Weights of a small transformer language model: width 96.
Each number is 128 + 24 x the weight over the matrix's rms, rounded and kept within 0 to 255. Layers, rows and columns count from 0. Numbers have three digits each.

# q: layer 3 attention query, 96x96, rms 0.151, rows 0-95, columns 64-95
# k: layer 3 attention key, 96x96, rms 0.14, rows 0-95, columns 64-95
# v: layer 3 attention value, 96x96, rms 0.122, rows 0-83, columns 64-95
# o: layer 3 attention output (transposed), 96x96, rms 0.105, rows 0-83, columns 64-95
q0:113130128118123111128144106155132163122137145127127154119124121131099119134138123142111147131098
k0:129084138088106148114129179121141137116115144129116090170162125158135134141173153154146119153137
q1:120153127148145123141142093138113137146117127121153133104110125107136115117107115115120139154149
k1:147157143127125113080147145130101126123164153150119134086151134135118106100168148119142133149127
q2:085148141146136145134133130138114111160114127147108145128161119132138144167132141125122107136132
k2:155130124119128124118112138125142138141140119128107123119155149116118146125101148157080122106121
q3:108113097117140116098140152142118116130110137145130138132104130139120142110116145116131112134128
k3:117138107127138154142149122136089149147112121148123106144151113114093116154151132135124107137141
q4:136110166121118126144140096120124141124133105119135122127122148118127113107143103125122126132105
k4:132130145112116121141097120137133125136153155131123135130142146095110126144102167127115144105149
q5:141133160112130119160114137083171102147147105137123124113131169133111140137102125120132093125123
k5:117160125131106147124133158114146155122129126158131107121098102136111114133139116134148143100130
q6:134116144122118130112098157094139116116137155112139095129107133107105112157116109117145128155151
k6:160127157125121110117120082136097129159153164124132141147121130119103151153126163140132175093131
q7:124160160119121108100150137127134133132137103105120121098105137127131113103158147156106127122153
k7:146138134118168111149125095172132105113112116118106120099138163105160148113109147116104129123097
q8:099099129121114118169153169114132123134134159136113125152130154124113121138104141102135136143158
k8:133126124120101163101158140135120182154144118139138098128138134146103111136138147151156140157116
q9:156143137130137114111127144123127089150106105121124097115124136103113154137082144140137147103134
k9:071123079145097116135135119122131128101133126140160174140091122118124106112115114107112125135140
q10:145158143101130079158142126086102107142133117149125101144114131090103142153133135134144152107137
k10:082125085123136080128140139136120125145100131138116146151129099149133103103126121102114078171153
q11:135110122138129137105126142138112102120116144141141144165107103163156111120107153165121129126136
k11:121158137155128112132131117114123128128099117134088098122127135130162089131088128107132125106133
q12:154126140118113099133133114114127123155165117142142139125081111150139120148098090126150129081137
k12:130141146102115128133102131125116135108141119161148120101097139151114135137108149139112130133118
q13:141105164131119159145127117134132114141139148139158134136156115113141157156109155151108112161128
k13:129144159135130195139140098130105121099144120116108152127126114104138124133125133121139115155123
q14:142131127129138159102158122128119152144174104151133126100150121120125128164100150103170147134138
k14:147126088166161131141138126133144148116141101127101122143193129154136110128129119145164135177139
q15:132118170158123117099120157152096115091113139184111126119119096143131127113096194150164141105133
k15:117112121132110115113169111146074104135103138163119121114117153118149137094110148104129097133135
q16:112145107102132101143137163154146109129171139106126138154130102140122120126155116123096172124137
k16:120136109106137066157167153139143133150130107097177158105172161143075095118128165101118150116130
q17:179126136152166092130081133115138102164145106149116115133123156108123077116098142148141125125130
k17:128135127142160104118119156118113116093118153113159114187108116092130100112103136164112091106160
q18:110100118130160136135111133116099117112137099167106097153175147115158125149168107134101123123141
k18:149133121146118106118122128086126112136117112135142081147160133143123121106133126144136076138102
q19:097112105127115122111133137167141131131136137130138116157109155094153172149129154135116141130168
k19:134101085183114168112120108143123120130140112153149124141097116127115140136172122192123141150133
q20:096124110119136125092130181129095140163122109130130149062172140126112110054087124098072103120100
k20:129126145151118101079114099097117137105131177130149114110128129106080110124131120174189116095134
q21:088158068097091139122131129136181087157120104089133093098119111128092104142132122138152161125154
k21:097145111106141121131149114110164097134134127098148101130125147088129159109175130128121137152104
q22:189123135109140095102118114089140119122108146121086128123155142105152099125114133103125143125132
k22:145126106138110080146109188122122131098158173138093130155131117119141161136128154114113119148154
q23:113128111155131160152122134124119103138138111105134108169162134119144100141115131113130105127083
k23:080139081105140138091151154144107135164145086122150146099124165094116105106092146123141153128131
q24:120152136145149085070133158174180152096114141107135096174105138111153134105125130128107121156134
k24:120121142161134123123109079167133126102121108141151128159114162089104184119106151140116158116159
q25:099124134152098114120125139153103105146136135148111120119137144143104134118103155104117152169136
k25:147169124118126100092132137127120116127123138132133130090111096139131124108141133150131125141090
q26:079164065141106139134096162137138138130142153117144143115118120105088167117117147103121115132114
k26:113125132145138091142129120178101157096109101119134110130110127110136120098157171146109127139114
q27:125094070092189113119085153127209117107135128124151119129106086111118168119152085111131136107119
k27:121091084092123134131123121141140102144127118120152122099133143111120110108155098098130099125087
q28:152141112128164125119153131121119126137125120128087133123152101127147123137112129158156109168103
k28:115114190106147103139171169111141111111145134107079136161124100101139125122090143133092099136134
q29:129122121111171125153162112136139129120135149120106145120122086118135148156101135129117100141163
k29:102089166171099144134159105152123103101138142120144145105130114128099150130097138140132134143137
q30:117120109126121139154128111126095161174120123119110158138145129118123100130127110110133109157117
k30:137140177108143132126147135119118170148094147114123106106139101108112136127150143128112125149130
q31:102151138122104112161146126138053099145137111154081194123137121144160119124180124100174118142180
k31:147125101155111115085151131117092104163152124158134123135170162132139133094159139108092078128111
v0:095132115165145156088143133147142111098126113116116126135157109113143107117128116086139124098131
o0:143116166125118130136125102136150117149123115133128152125121130192149089137174132119109111119128
v1:133101123153127140104131108139158172121160138111146142114123157117142094129139128174141104147159
o1:119145148128147136182188143160116109166093121115123121170148110129084134096102118103134194087112
v2:093103130103118137116111126127141126126141129138096133123122148143125134122156106123138101108136
o2:136152128147101111194115141145126139108129149100156128118114109072151135107090153132102130164112
v3:120151131144121148156132109146179113137083168123136142165134107120153092121134110129139112118120
o3:118081131123152133132110119092082142108129113148132121096123144114134146112126135089161133137134
v4:116132068101136157136135105121095103130127137169119140097155124125098125121124117131133121136146
o4:110151161149104140114113158118189153115124133077127125113074120148148122146149149133147128190112
v5:110078152122166149115135096162134144138133147116136118109129131125109159155125140146141161111095
o5:174175130092086090136140161101117102128133128114097130145127162129142111132140137100148136118182
v6:155159145101135129139119107098118110128136120093104106139104115145117154119147137126119152148117
o6:106121149151130146098164111136139149162102125147120119111149175127114125161130134127127137105158
v7:134094110180168136106105188135112098121147152175156111137116079124120115139168131110107137126122
o7:116146123092103148152170095110101176145109137090126183141163160128147142163158138145146137146129
v8:093105142124126094117138125098117134161127114136135148101117122128130114129088155118153146135122
o8:126143132125149168133136153149117135079108142125151127147126121116116137117159102166121120127151
v9:096118110112146155097107117166134106139157151147137123155143119106125117123153121137100126127144
o9:193131152127117113126151148085117156121135113132126120124092140140128164156105138157139129153127
v10:134133110112149116112139155163156113139116123138128121135129118162140156129157130125128097115090
o10:145133132122105162166112115111126131101152142121128116111151143110120085110130141149106129130130
v11:096121143096089141101167153137164155134119114115125114099139149105103134115121118109108099134107
o11:129125155151165132157104120140133123116111119152117122138124135127157116139126155150135188094117
v12:123155131107112154097122135111112161143146152146141114148100153130131122118136114146119135119122
o12:133092132144127096175139111143126101144141114108106121116133124119122154130138139096144115174138
v13:137151090141151086123142145120091113163128159129133120142117115100162128106142137108140130159165
o13:127160149127127128134122138122115151145158139108132118122134121198108131103123141106142115108133
v14:157154130148163143128102119123123127104143113084072112143147138149128136126125147146136126109107
o14:085085120108081118135159142154150144155119107159147132087090132126134144185146106091064099123133
v15:119144106109119153109146097141096117144119097161149120109143093078111114141165139149117132180135
o15:125128118113150159156080138122147159112138144104118130130116112119136160114141091129140147103107
v16:148144096144098084156108106129116118103137100111119142092152130122116083117115138066128111124127
o16:107134122143137147119125166119150113155080135161169157155113093126198103115143102172132138142130
v17:121146151137130102139131102115147085111144146120102147118134139094149117147113122147095123101122
o17:144103094135125139089131122135127120132118104114138124121157124159132162135118149107133145115098
v18:099141159094166185165164108124116096148129136108111127095154144114136155102170161123119138157150
o18:127144111115098084112080133090131136133106117143142105144119124152107101181113112107175140092102
v19:154106135142118127084146155155150122165141128134116115146097149155146128117145140129134165160147
o19:126149148120108124166121119070098109120131133143139129126138117101075131130094136132116136107096
v20:135141167109140141121095143131137174110132141129130171114096101118129123145099135143106156140145
o20:141174082159107071133117130115118097140112142133085093124163156134130112149135123111117120093128
v21:124106090144145114117112114157139113118119141065169153150098139144138103139122114122145117093148
o21:144122131169131136149147152111132130133127119182090096101143136144156094119117129121132127163113
v22:121113140144103156112090105139126134148120176134144114140102139112144128134093098124139127099164
o22:137125151127172095146138173126149133117132102138136141151175122125138108091124123104124159149120
v23:102119125122120137136123098093116135122101103102174132144115117128132135134140107116131129133138
o23:104098124148135134096137127138147128097120127117088112091093138129117079123126127106167115131119
v24:103076121101124128085115115123124124140121151109098117109103105178120127182184148133130138108104
o24:166154109130099130128138152113120094153153092172158141124124128064127120135145169149128134174122
v25:130145122090146147133129117142154134097142101124115138109146147138103127139117108151111144140122
o25:126164152144127122147139116117142131135117121143095088123123113076185092110117136116127161106141
v26:110155117131116092110132150093107134086141136142113136124128159145122132135115118118119129111138
o26:161129147113133184134121116150173138148137096115115112122143110129142110112121159138141129130150
v27:138109127163121133135118141125111113170117138120128122112127130126110130150133154159119125142117
o27:137132138091152149110148106104117116096132117147145140134160136103123145130133123111152157163140
v28:138102101155121114111101134150143099111143121122157146115116125143116091130150114144120126148109
o28:164118125158128148135116079139117121142121151153135134155160093110130168092152143140100109170115
v29:135145140138130135105109106143133161122129138114113132164121126125125106120129120120137145110140
o29:127140104154128104137110150113109105109111087120146138112141123121135105175127118082102099135142
v30:123166130176127115140144110110075124154132126111142144146167141127156113136124128164109139130133
o30:136131106105123106123105122141153113087111144095164112123152121170113135114128134105153123110104
v31:114142127099111157141133110116112095133146105113112148098148118083118150125126116091130124129107
o31:137130123132165106184130137144147177115132113157122125136116114131147132130130128148150143148140
q32:146142139100119135141111127112128126113111127147091127096164133121152168111134110149138140120125
k32:153096125140127143151119092122124138118141092100110102116111157141143098148098143117131129121160
q33:138064138127129125145131101130097124148150127105121156190142119182110140125139120124143140176096
k33:153173152133129137127124167121133156125146152152176124129118150088141105109083152130115144104154
q34:108115135097157117153114168116144140108121107148119157118140108118094148110107148087152117166151
k34:094129132131137128103139153124088158171148109130086112119111122123115107151141130132115145132159
q35:122132104112147140157125133128138154154116132094151121116126113135099144135131145122136136138137
k35:107105148096115113104110121131161152140144121164104146128113126120112152142145131141106108155130
q36:148128127112123105136125135152127135158123104089126151129122131124093116130115127139106151140123
k36:084128106129160133099100130136120167145135180132111153137099131155150148167154131126115104139144
q37:126141118130121111120119133110139096144143103182124133125100100137128100091105146114101133127090
k37:160116144156097160137089094125067096131092122099132124096137109129147160162122114107110102091127
q38:144109093103140146098128129145130092139105087101112104111107167134101090140154151146137172109130
k38:109108141096121134115123102123102127118128136111120122131145108102124137192189114080156162143141
q39:104132137139103160105145109139120175124145164128121111127109147147169146102110105098125137161154
k39:177125123153087158106100125134111125116116141082154106089136160113116127145117100160152146082084
q40:120150131121146107103127102098142116117159156166123135099108088132147134118126141121101140129096
k40:175142116141091093124133150130066168089102132115127136109130108154106159101155077176116170105103
q41:129100150133135172083115135104143095137140103170110117121103133134135158134172113122130109099068
k41:110131145098162117113125113139135129155137112113143129130132162148140136145144120156126160153133
q42:143120142167155116142153096169126099126113154124106110139143118123173134116120161115090136097109
k42:144140108098134099131095176159096127179138160109123113156180140134102138108136137138103147156137
q43:117116109120096127106109162154107129115162116130111131117120118131111132106107146117119153136142
k43:085115132101127143083131119131109155113130124103096125143107133114107155175160155126125111094121
q44:125149128134109119195131109150093161125102133136161137145093106137131146140107106104116104074153
k44:142106131125118145133071132090111112121117117127145194156133135138156094166131141134143127112126
q45:123110160165162109100127139088175118108092113124140114126119095123123058138137122148096116137119
k45:161120100175138099116103096161116145141115159106148122123135120135117131138102165141075089135101
q46:138123102104138130123099108117107142117188117101156128145103128177140118154167100134157098104117
k46:122150143144150125141175123152063081103107153083094159105111179089090108132154081134095122103120
q47:135107117110036149142132184162141157175121148145161118076087144100163136149174137161152148142124
k47:109093116114111141137078090112138111123102116093129087066150117098104133118136123119150168136068
q48:143100173130133173124130150104096142144115128156137120143117145157126154109110136168139155098128
k48:115076124131143126095114108114126131133132090144128170111121128151139131122133131145142139116115
q49:137147158106123138102088133090136160097114116128105111109141074153132091173139164076137174146151
k49:140106146136132158132127138046111106108056151105151106130096116129113179145157143105148148101161
q50:152142099143163141115126125147172169172177145058133107141125139092156129097122171129132123236183
k50:121123119085106131113102154153188090121161136079117148134094126144101138102179135143130135144127
q51:162155129132141127153121098119115137102098133130128164107153110105071135122131150131191107095091
k51:122124113142133128112118087176104123139136094124133108119147124136081105166111125131165127117149
q52:169147157189153075137109125119083142139118121166143135156124102117138090158130125136174118060130
k52:121124150145181112144183117159128176138102128110108124159179105107129187123141150132116150164151
q53:126135121114167137112116107146129102126088081115158131153098123151175138148120121139084105075131
k53:121059146115173148146122142120169157101142109142120122123141125125102170139153138113105131175143
q54:122150141132150107110156149149105121123157149142114099076140111164153134112142129164159123109098
k54:130114118099129095141137119056114139111094120124075134107138113110144095113140153129136131093155
q55:105125149125103099128169145117146157121122091153142162135112197126175151119097141156100177150143
k55:114088134158098144117122135149162160121146119156084106111113079127099115161081150141144163119105
q56:146163137152140171117100121105101132076138150142114098098164135147134142173124168152120093113111
k56:096175117108169124183134128129170118163131149112128131134147118136130119108116144124107098134140
q57:178106183128124160154106141139151149188146094092177139175168170096137093177134177152113143092110
k57:117111122094117124119139144164168098127083116186099148168124111113155115108099121119104152123113
q58:110113118111186126112164141111101142143102127114114083097096088113141128142147156118160160116090
k58:149153073136083132147152113123194165121148170144142121099148106111121107135169122102162174170123
q59:207131130106134119148103115097146131140136100153133113119176126168081149115138131127156108142124
k59:132117146127095162113148137135130081151142125132117126092121095106124149203140113136174120110098
q60:144095149148116116126167113118126117144106117135138152111156147119161119143128130159137120119097
k60:125119169142128115169112090133128087129146137101142118093152154141136084120139101131129103157150
q61:160113100156145136127124163151103097106162058174134155120124152128150085117131103100114127156160
k61:077133086185077146120122122085121119117136113141178131133111126141134136120099151139118119165117
q62:133107107089108149109161137138135152180091121111120152137109117105103077134172113121120112138146
k62:124123144176105077134163117117115111105118173077098133166129135107095157145110099124162136119116
q63:123147150152142126131113110125151157097133113166107124133113097154133088157139141140140115105115
k63:137183064096074147174114170087133105137127086094135124072066094131110142155124118126145156097168
v32:127101130113164160108147112170125109163166146115118141089175093138144136120155151113157156125139
o32:168134133105129115119090130134087150087122155122141119169111129166094121108090158142149116105137
v33:139103120139118161125092112121099124099105110116190143134112118130136092152163109120120102131130
o33:138126118118136122129134104140152142136139141124115117116183125153139202102097153100127150150163
v34:097094112118071134057131152154109160138096134108111145150120135109099141126141123105144137115158
o34:116124131146176151153146125098116095136148167162158102112129145146140157160152114177153123144100
v35:167113143173101151099093152136154099150117156168135117143132107129148124087121130115086149081109
o35:121212128096175132136150144104120149151127142102123104139129139124125088139166130135152121130153
v36:141157101106098128112152124184122126128142149132094139142098135129118134140119131112172122179131
o36:111128123145098101119161125098139142124137083148164153124131132122094154148113133154104130119135
v37:159137118131135122141106138128140125152096172144128133127131115139123143121086124143121097166124
o37:122117115132152141123135169123122161140150097136134146130127107101135118130135104139158147086125
v38:130103076107154172096107120120131114117120151149135152087124108132111150132088137086126102127156
o38:119192141161101110120110116122160146162124131129115120136125093138119097093147126128129170096124
v39:118175100076165114102114125110136109097146144132094103099140129137139127120143128168121144139141
o39:103104135181114085161099149119107153170155102122144142161060113143096145110146130142121119157129
v40:097130150145144095140129091118109104172129125116151112101122095110126151123143126157127101100143
o40:143111097117113103119156160136122162117143163139125126161127148172141120136100149101141172151149
v41:143154130094143131139147127114091144110138151136145148165138119139109149149151121096116109134148
o41:113128113131137116102125135159110127156094125091118124142113097082160147153100124140144121126090
v42:118129114137113135101143137129095179119101123101099122172155110139132145147092148109150136115113
o42:157162149110135126182133132164158138112134157145158144134127123150120163119112108159150091136136
v43:085123146099114081163125138132114107120124128179117083099148132145112113163159150109152100076141
o43:132149147159170139149149072118128119142087113115101114152165120147160166127100140119094130153135
v44:143157117142161130131131140132129136103156118173167145115127104144140159090151137118070126102144
o44:171122147104143123152124147142115130165090124106118116167106110151117081133167131122150092137101
v45:162117141122149098114098117145167130135164137134139100157096116145123072115136120124148125114080
o45:131123094109094166163167133122133121147093097141137183098117141160138172128145103140140116147148
v46:154162142110188107133149124124156144145141137142130110129128127168113106096128148117091180109099
o46:105136113140097146154150170152094089143131107136127139129095099127134081136137142120139109177129
v47:118136112120178141105094111192129160075142107104090090162139105118108166126091131111143143178128
o47:129096097100089134142145142089099089134118137110180168121129157142118155120175097155124126083101
v48:127117107094149159094114137134138128086122101145119163124133142134144123148158138129159119122109
o48:123125119148125151124118151098110133161122108096132090077115153182122164116102133112128125128120
v49:157112125117137135125121103140142140084156097075145116145133112122164153171122102141124081131157
o49:157135128101094141149134118165105151137154135132132139092179153151103144101080119114132189119123
v50:096110112120101094100141099187131165107166094119134159140112147101164149129084097138130138140070
o50:207128160136088133112122146140106116128110138112133123127136102133062111111161141164103159094128
v51:143113157139126136122109142100138133100091109104077118139106119137139126162105089147093093130152
o51:122128096126095136166129115144122143146163131150141130085148193153127100097101150121157136161160
v52:137106133115161088097085124093146181082127103110152146142110104111152112124133145148103141111173
o52:144126124120156185121142110130119119124123163126083111139134173148130132115150109127150117144131
v53:136098108115156105136104115135138109147131115087121125120137128166141146120157086119144119112071
o53:118138122144124126134131151145073157141114150151146085155151118114130160145119176111135111138137
v54:119154148145131124104168122085127144117107135130150115127146128116150157147086130119149134150133
o54:168128114130137150160125136161153134108141100147073157157083138138119124133135151132123099121139
v55:162141146103135166115132152129107092143181107136119165113134165183123102100132148130104156134135
o55:097096123189109125168155140109174122121104133145116106117120090081115106155105077116144127136104
v56:134163086162084105112134113113114128136151121133143094130160115124129127123106126118117140151144
o56:141106132119150167071114119114128110131128160112110138138128106124115142123140155096138147082131
v57:113145098116092135100126122161114156109145142092121131136136151161124090144146137135099143146121
o57:152109146165114112143101111138117126159140123165146142127146115107083137114099123147177136163117
v58:125115115161149142097126174134118127117123126117162116138109154104134189122081156136117076141153
o58:166137136113122142124113162105135139131144126142079143107146147157138096146153116132127160090125
v59:137115148112083116106138128135123123132186113172172172129168141104118119136157141137123148164074
o59:122110119152171149105106126138151113101098116108129093151120118136161137142085129157166133076117
v60:124136109115111149128141163158103142148109144110192136104137118124103127141097130131100137127108
o60:123142180154143145109152091124138149105131115174113102156137157112145089124138120112143074156133
v61:111120155071092097082173107139131128103111128116198162132115145080116117131133128118157123117129
o61:149090133175144147112146112131125156119102137147101110152120139172107156119162165163127141128078
v62:136101134160097150118165118126114120110105122088144110101101178130123132118111078130171153157128
o62:158121092130095119177085147118122104122142140144132157098148064103132116097131172154075160121106
v63:163114115129126115119141098100154153062177106105149120150121165137145172139134127098136103128150
o63:100112156145172158111121180186129139112079124130115137096150117151107096139166154145111133168095
q64:138128117171155144124108099122105159135142128155111132141159091084128122133153138179119134131138
k64:101121089108124093126097121162130138112153131133132090115152115110111109152122110077091107108103
q65:123158160143105154116125138130095097148131155129052155132155114095149140109119156124127113132112
k65:126107122152140096156107133081088104090120065116113092196106116089140087132129119120112128118102
q66:127106131130114120148126140112131116165128149138127100134132117154096087154087129137124144100104
k66:142121139160137124098153125135100138065074139142102163133172107127141133100139109176154127170115
q67:090140124145123097111131151101104133130132101087160092114062128108133109157131093140113150090140
k67:078179168110118093151095105161174152122126159125144118140146159115090140134154098106066119106140
q68:122114112158120120127137140123121102121153116087164088122109130127116146124123092160113143083115
k68:115136187116131117107104097175109174124115145134147119139112146130093117141093129125141133143122
q69:112127082171081101118115147131081095131140118109172121119146128166138098153104086137130144124068
k69:110164138136142130106113110105104116159171120139114143150152122154141144120138130147125095125120
q70:099152128164151128122146103109138169129128117142101139124126163145159106133084161126111106129171
k70:134142151130168128159086150116176119126125126094102091174119097080150083188125075129101146122124
q71:105160097139125158126126142117105114129134112128144155146138124151130112137073113115136145128125
k71:109088115134134102153102125186141171102124124140144065118079107130090101085111111119112122117112
q72:158142121118131108114123100124149122123139109146165077109148110095129117105107123119143102130145
k72:132147168119127143176160127177124094116150175162144131111147151139140159131160112122150102116136
q73:135101124142128163098125115109133088124121125119140096100134144125097170170157141133074142073144
k73:126149081141125124119071091046114122125107171143159168172145164149157155116186135125199120124090
q74:145100128135090120123132160144151130164104142106128143125127164170125074140135123122136120096118
k74:104111071143135187093086094100164138147126130131160147114169145161125170149134136136149097118147
q75:182164144122139121124106100123146145126110063127126125137178150120135119132100177133133095153144
k75:085149120116146112148135076151097127112117135139168120141139137150123141099109159112125076151148
q76:144124139099100169102146108136089188138112123164103143126084093119148154152101119173130133125124
k76:125144123129156115066119171132118078082115073160135084086135156103147077126123156139160148156114
q77:121140093099143147139092160136125150139145144100122109157167160127141140096134106050157136121095
k77:139150068082145090097108100121138100127139173076148126119143170116108156137132105119133128125130
q78:102165108180114103102132154139127097170104148172157093137104125153122102090126106134093114150106
k78:094142140194131113160139140184088137137108075142085097124088079133131131130092108106193129133120
q79:123111000074068135105151151090159126154112088098181175124089097097122154151189192133116178120127
k79:129121100134134133141092157093149139144144121145130112111157129124124167091149095103110105134089
q80:148147113135128138101140108133113137106133146121107108083117194115116136101102145121167120091154
k80:143157133113158136106109094165122126136135130145158149147076138154109123092098093183139130113118
q81:075156133185101103106133154148146070183105100145163134126159094148119116160156109144134137131125
k81:113112133138152126097129116157146170153132123093124145058144100112126124107099195077060139136168
q82:155113101165164148105171081112092116144158133143088097096158131152126119158126094123136101138134
k82:129133154092168157127191187135171134115148109099126131110087186101153122140126154121134112124141
q83:131111120120163169150162160190140088091134129126172138145127127130079118179132093149086143145084
k83:085115116133139111149085088126145177139136098138157155125114070155149141129153153119163139076145
q84:122133145121118146107131108128111106094178092130061186156180113124141056146090151115128105151139
k84:077121081137145122117099138145101134140115115127096120196121095157123147103102075117146091079134
q85:208131142066125136105104078136153147097090202075099054181160117126119094150125106090154151164102
k85:116163116120169139124152153135112115141141113177102156126132148120108189151120090112112098137121
q86:103079134096100109085136139146140114118109147147155146114136122108155128137165093120106131073118
k86:160070086149119105115137130053108110107092106172141101168087129068121126122130136125115061132157
q87:126109111119128164091144100151101111101116151091128134128158146087098087097140080153141082127114
k87:092114162138124117119107137148137135102165091115144104156140148117152119135113122098124177164163
q88:147135115145113137148099181153142128127133128108157148103113143111131090148165104160142137142102
k88:101163115179133124131123104168101093131154123147110132083066133128142133121090075084114118145107
q89:109169126126121090170085135116098121112085124094154139130120087082134139142123136143112183091129
k89:139109108141139110188091127124168149158132116158083150086120122147162140147144127123091127077116
q90:107123153125113187079139124139126143147169112077119139151156142103098129192108079166110112179147
k90:123148162086128116138121124121132115163117151132100123141147123131128122140131169138093112123147
q91:169123117140173072116152099115178120080129137118098114147122160174141151119102137156123091100086
k91:138121092103114134142163128145137119149160165133087148142088142127113131123108147149165141111096
q92:182149123140149105134102098144150112073158110143167130147120121099137152125136153137118143174118
k92:166097080106122128144110166112147197117178116147106115160083109128108083146127152149108133150099
q93:140104177092136119161143105123172120111120124146116130143096115100127107140123031115100115207140
k93:110172144142096145128127096107165162146164118160145100138122183103160122110131173156091138121136
q94:120055114190141126106138123129152180172113134154138120131094151133141102116120119132128152145096
k94:164138106124148116144097150106136133161092099082135131130151118122113092133127168084142132114119
q95:149123153138153107145067135149173156087092122117132133118137143155182124135134110108143091136104
k95:123193170124084119121160106181104087159156153122149136111115102066151129084081137137140100146167
v64:166150165141101074184132125112118151132118124134142138097123103154131136123070104170109172142145
o64:130107122117165111122119123119139197124100095162149165132072115172179135177136159130140128170151
v65:152102129136117118138131117105096115188164135170143100104180146166127130083123119137132127187181
o65:123134110169154162125148177135119137116127120141146146148109097076139137143143158130112130126132
v66:170196155145142112135109109080174155101102096157075173136098140137099096152143129145112116156130
o66:145104104129155117142159118174119173077156139114165153131125160133130164110139134148128176137123
v67:139118121133146118134112122178159088151138128154104130114161097143135099169104107131119136096099
o67:086131105180152085152113133117109113087123125088121117150144144145138113120115132133142105129113
v68:120127091101094146117053127117123112123157116099096108086159124138147128155106091110092164066086
o68:081135169096142137100157108071088125113132159130140138148112113115111133131152136128134114124164
v69:146122155107081129128087148123087102090134169135133130139066144150128135177138102097096084111096
o69:145137132129181197151129077143183126160145115154117152135137095139124075148168130139139110081122
v70:137182096162131104126139110083061164126087138141106175101136069167131104104110130114163161186169
o70:115119113115093166110131170156128140158131091137131124091165170116102114163142159148107134156137
v71:097107149130114148118165158138109085124121096116123133102138118106131159116166148102110140154171
o71:161199130124117111124093156107129144107130093095114094114134100110158122136173129110112131103126
v72:152105115131146120086140126114130114181071130092154156101120131077100131109118142119095101117112
o72:094153151141112129123133110143165126112167134129076126103130126149128183111127102112139136115136
v73:158086088161138151128104078162203091144137132063116141119138149115153126144147151119133160113111
o73:087142124093119129086160158121135151125133175085129142152076142119136130128151086156137144118169
v74:156126099110144139075123128188168140123123157112153056124092057143135129183135129143156110086150
o74:099095133134143113114115101125194106139111115138147100177100133073140127153111100139086080164079
v75:156162128099114156124118088129153111099109161108117130092114152106133124130125139141109061101140
o75:081116123084125127131105119158157121131181179148127147129118133122134120114126115103132193140138
v76:103142133114120111161140135127138143114124164109145170104169190146170150121111104135119091132159
o76:164117124112149139115148144127121185112118123155129121129105106141165139128120132118168124129154
v77:132121093133114111130113135119126123073121094111123128135148150148111116186157132139075085157119
o77:081112087138124101143136163109101139133107142115119149135085119141130115117131116156149117103121
v78:023102143156091102148107151106108166148132202151146116131111141140151166124066122142120131122109
o78:112130141119159136095108100120110121164152092133100130119163112102127103151056153107190130162141
v79:134133071186156142118099177099136111124178150101184102139082079110149072132150138116164129111083
o79:076103123181128151137115103158148165108129148135122160132102126140071126138086099158121139159110
v80:119129089142132114140140073135120110126131123115152175164172154124119145156094125129131098108105
o80:135136148164153149170128116078114135125114116124122139118166145156180127108134114111164144158130
v81:144132121112068101134062149119120137141130149111173091170104142145126135092133105158084129139174
o81:126133174130137123063118170163117123095062100096124124150074145124112140134132125132129135078146
v82:133147116122143092135114164107065101138147126132150096104143106103145145106108124094163131149126
o82:123156105169131149159142114135138152125116091132092086162161129123103148129108175147163134125123
v83:112096121134105145093170144132127112115120150096152152094175151120125139132107100067140090096137
o83:130191143121098136164156140103120146117174121088141092155130118145094154157149129079116068162157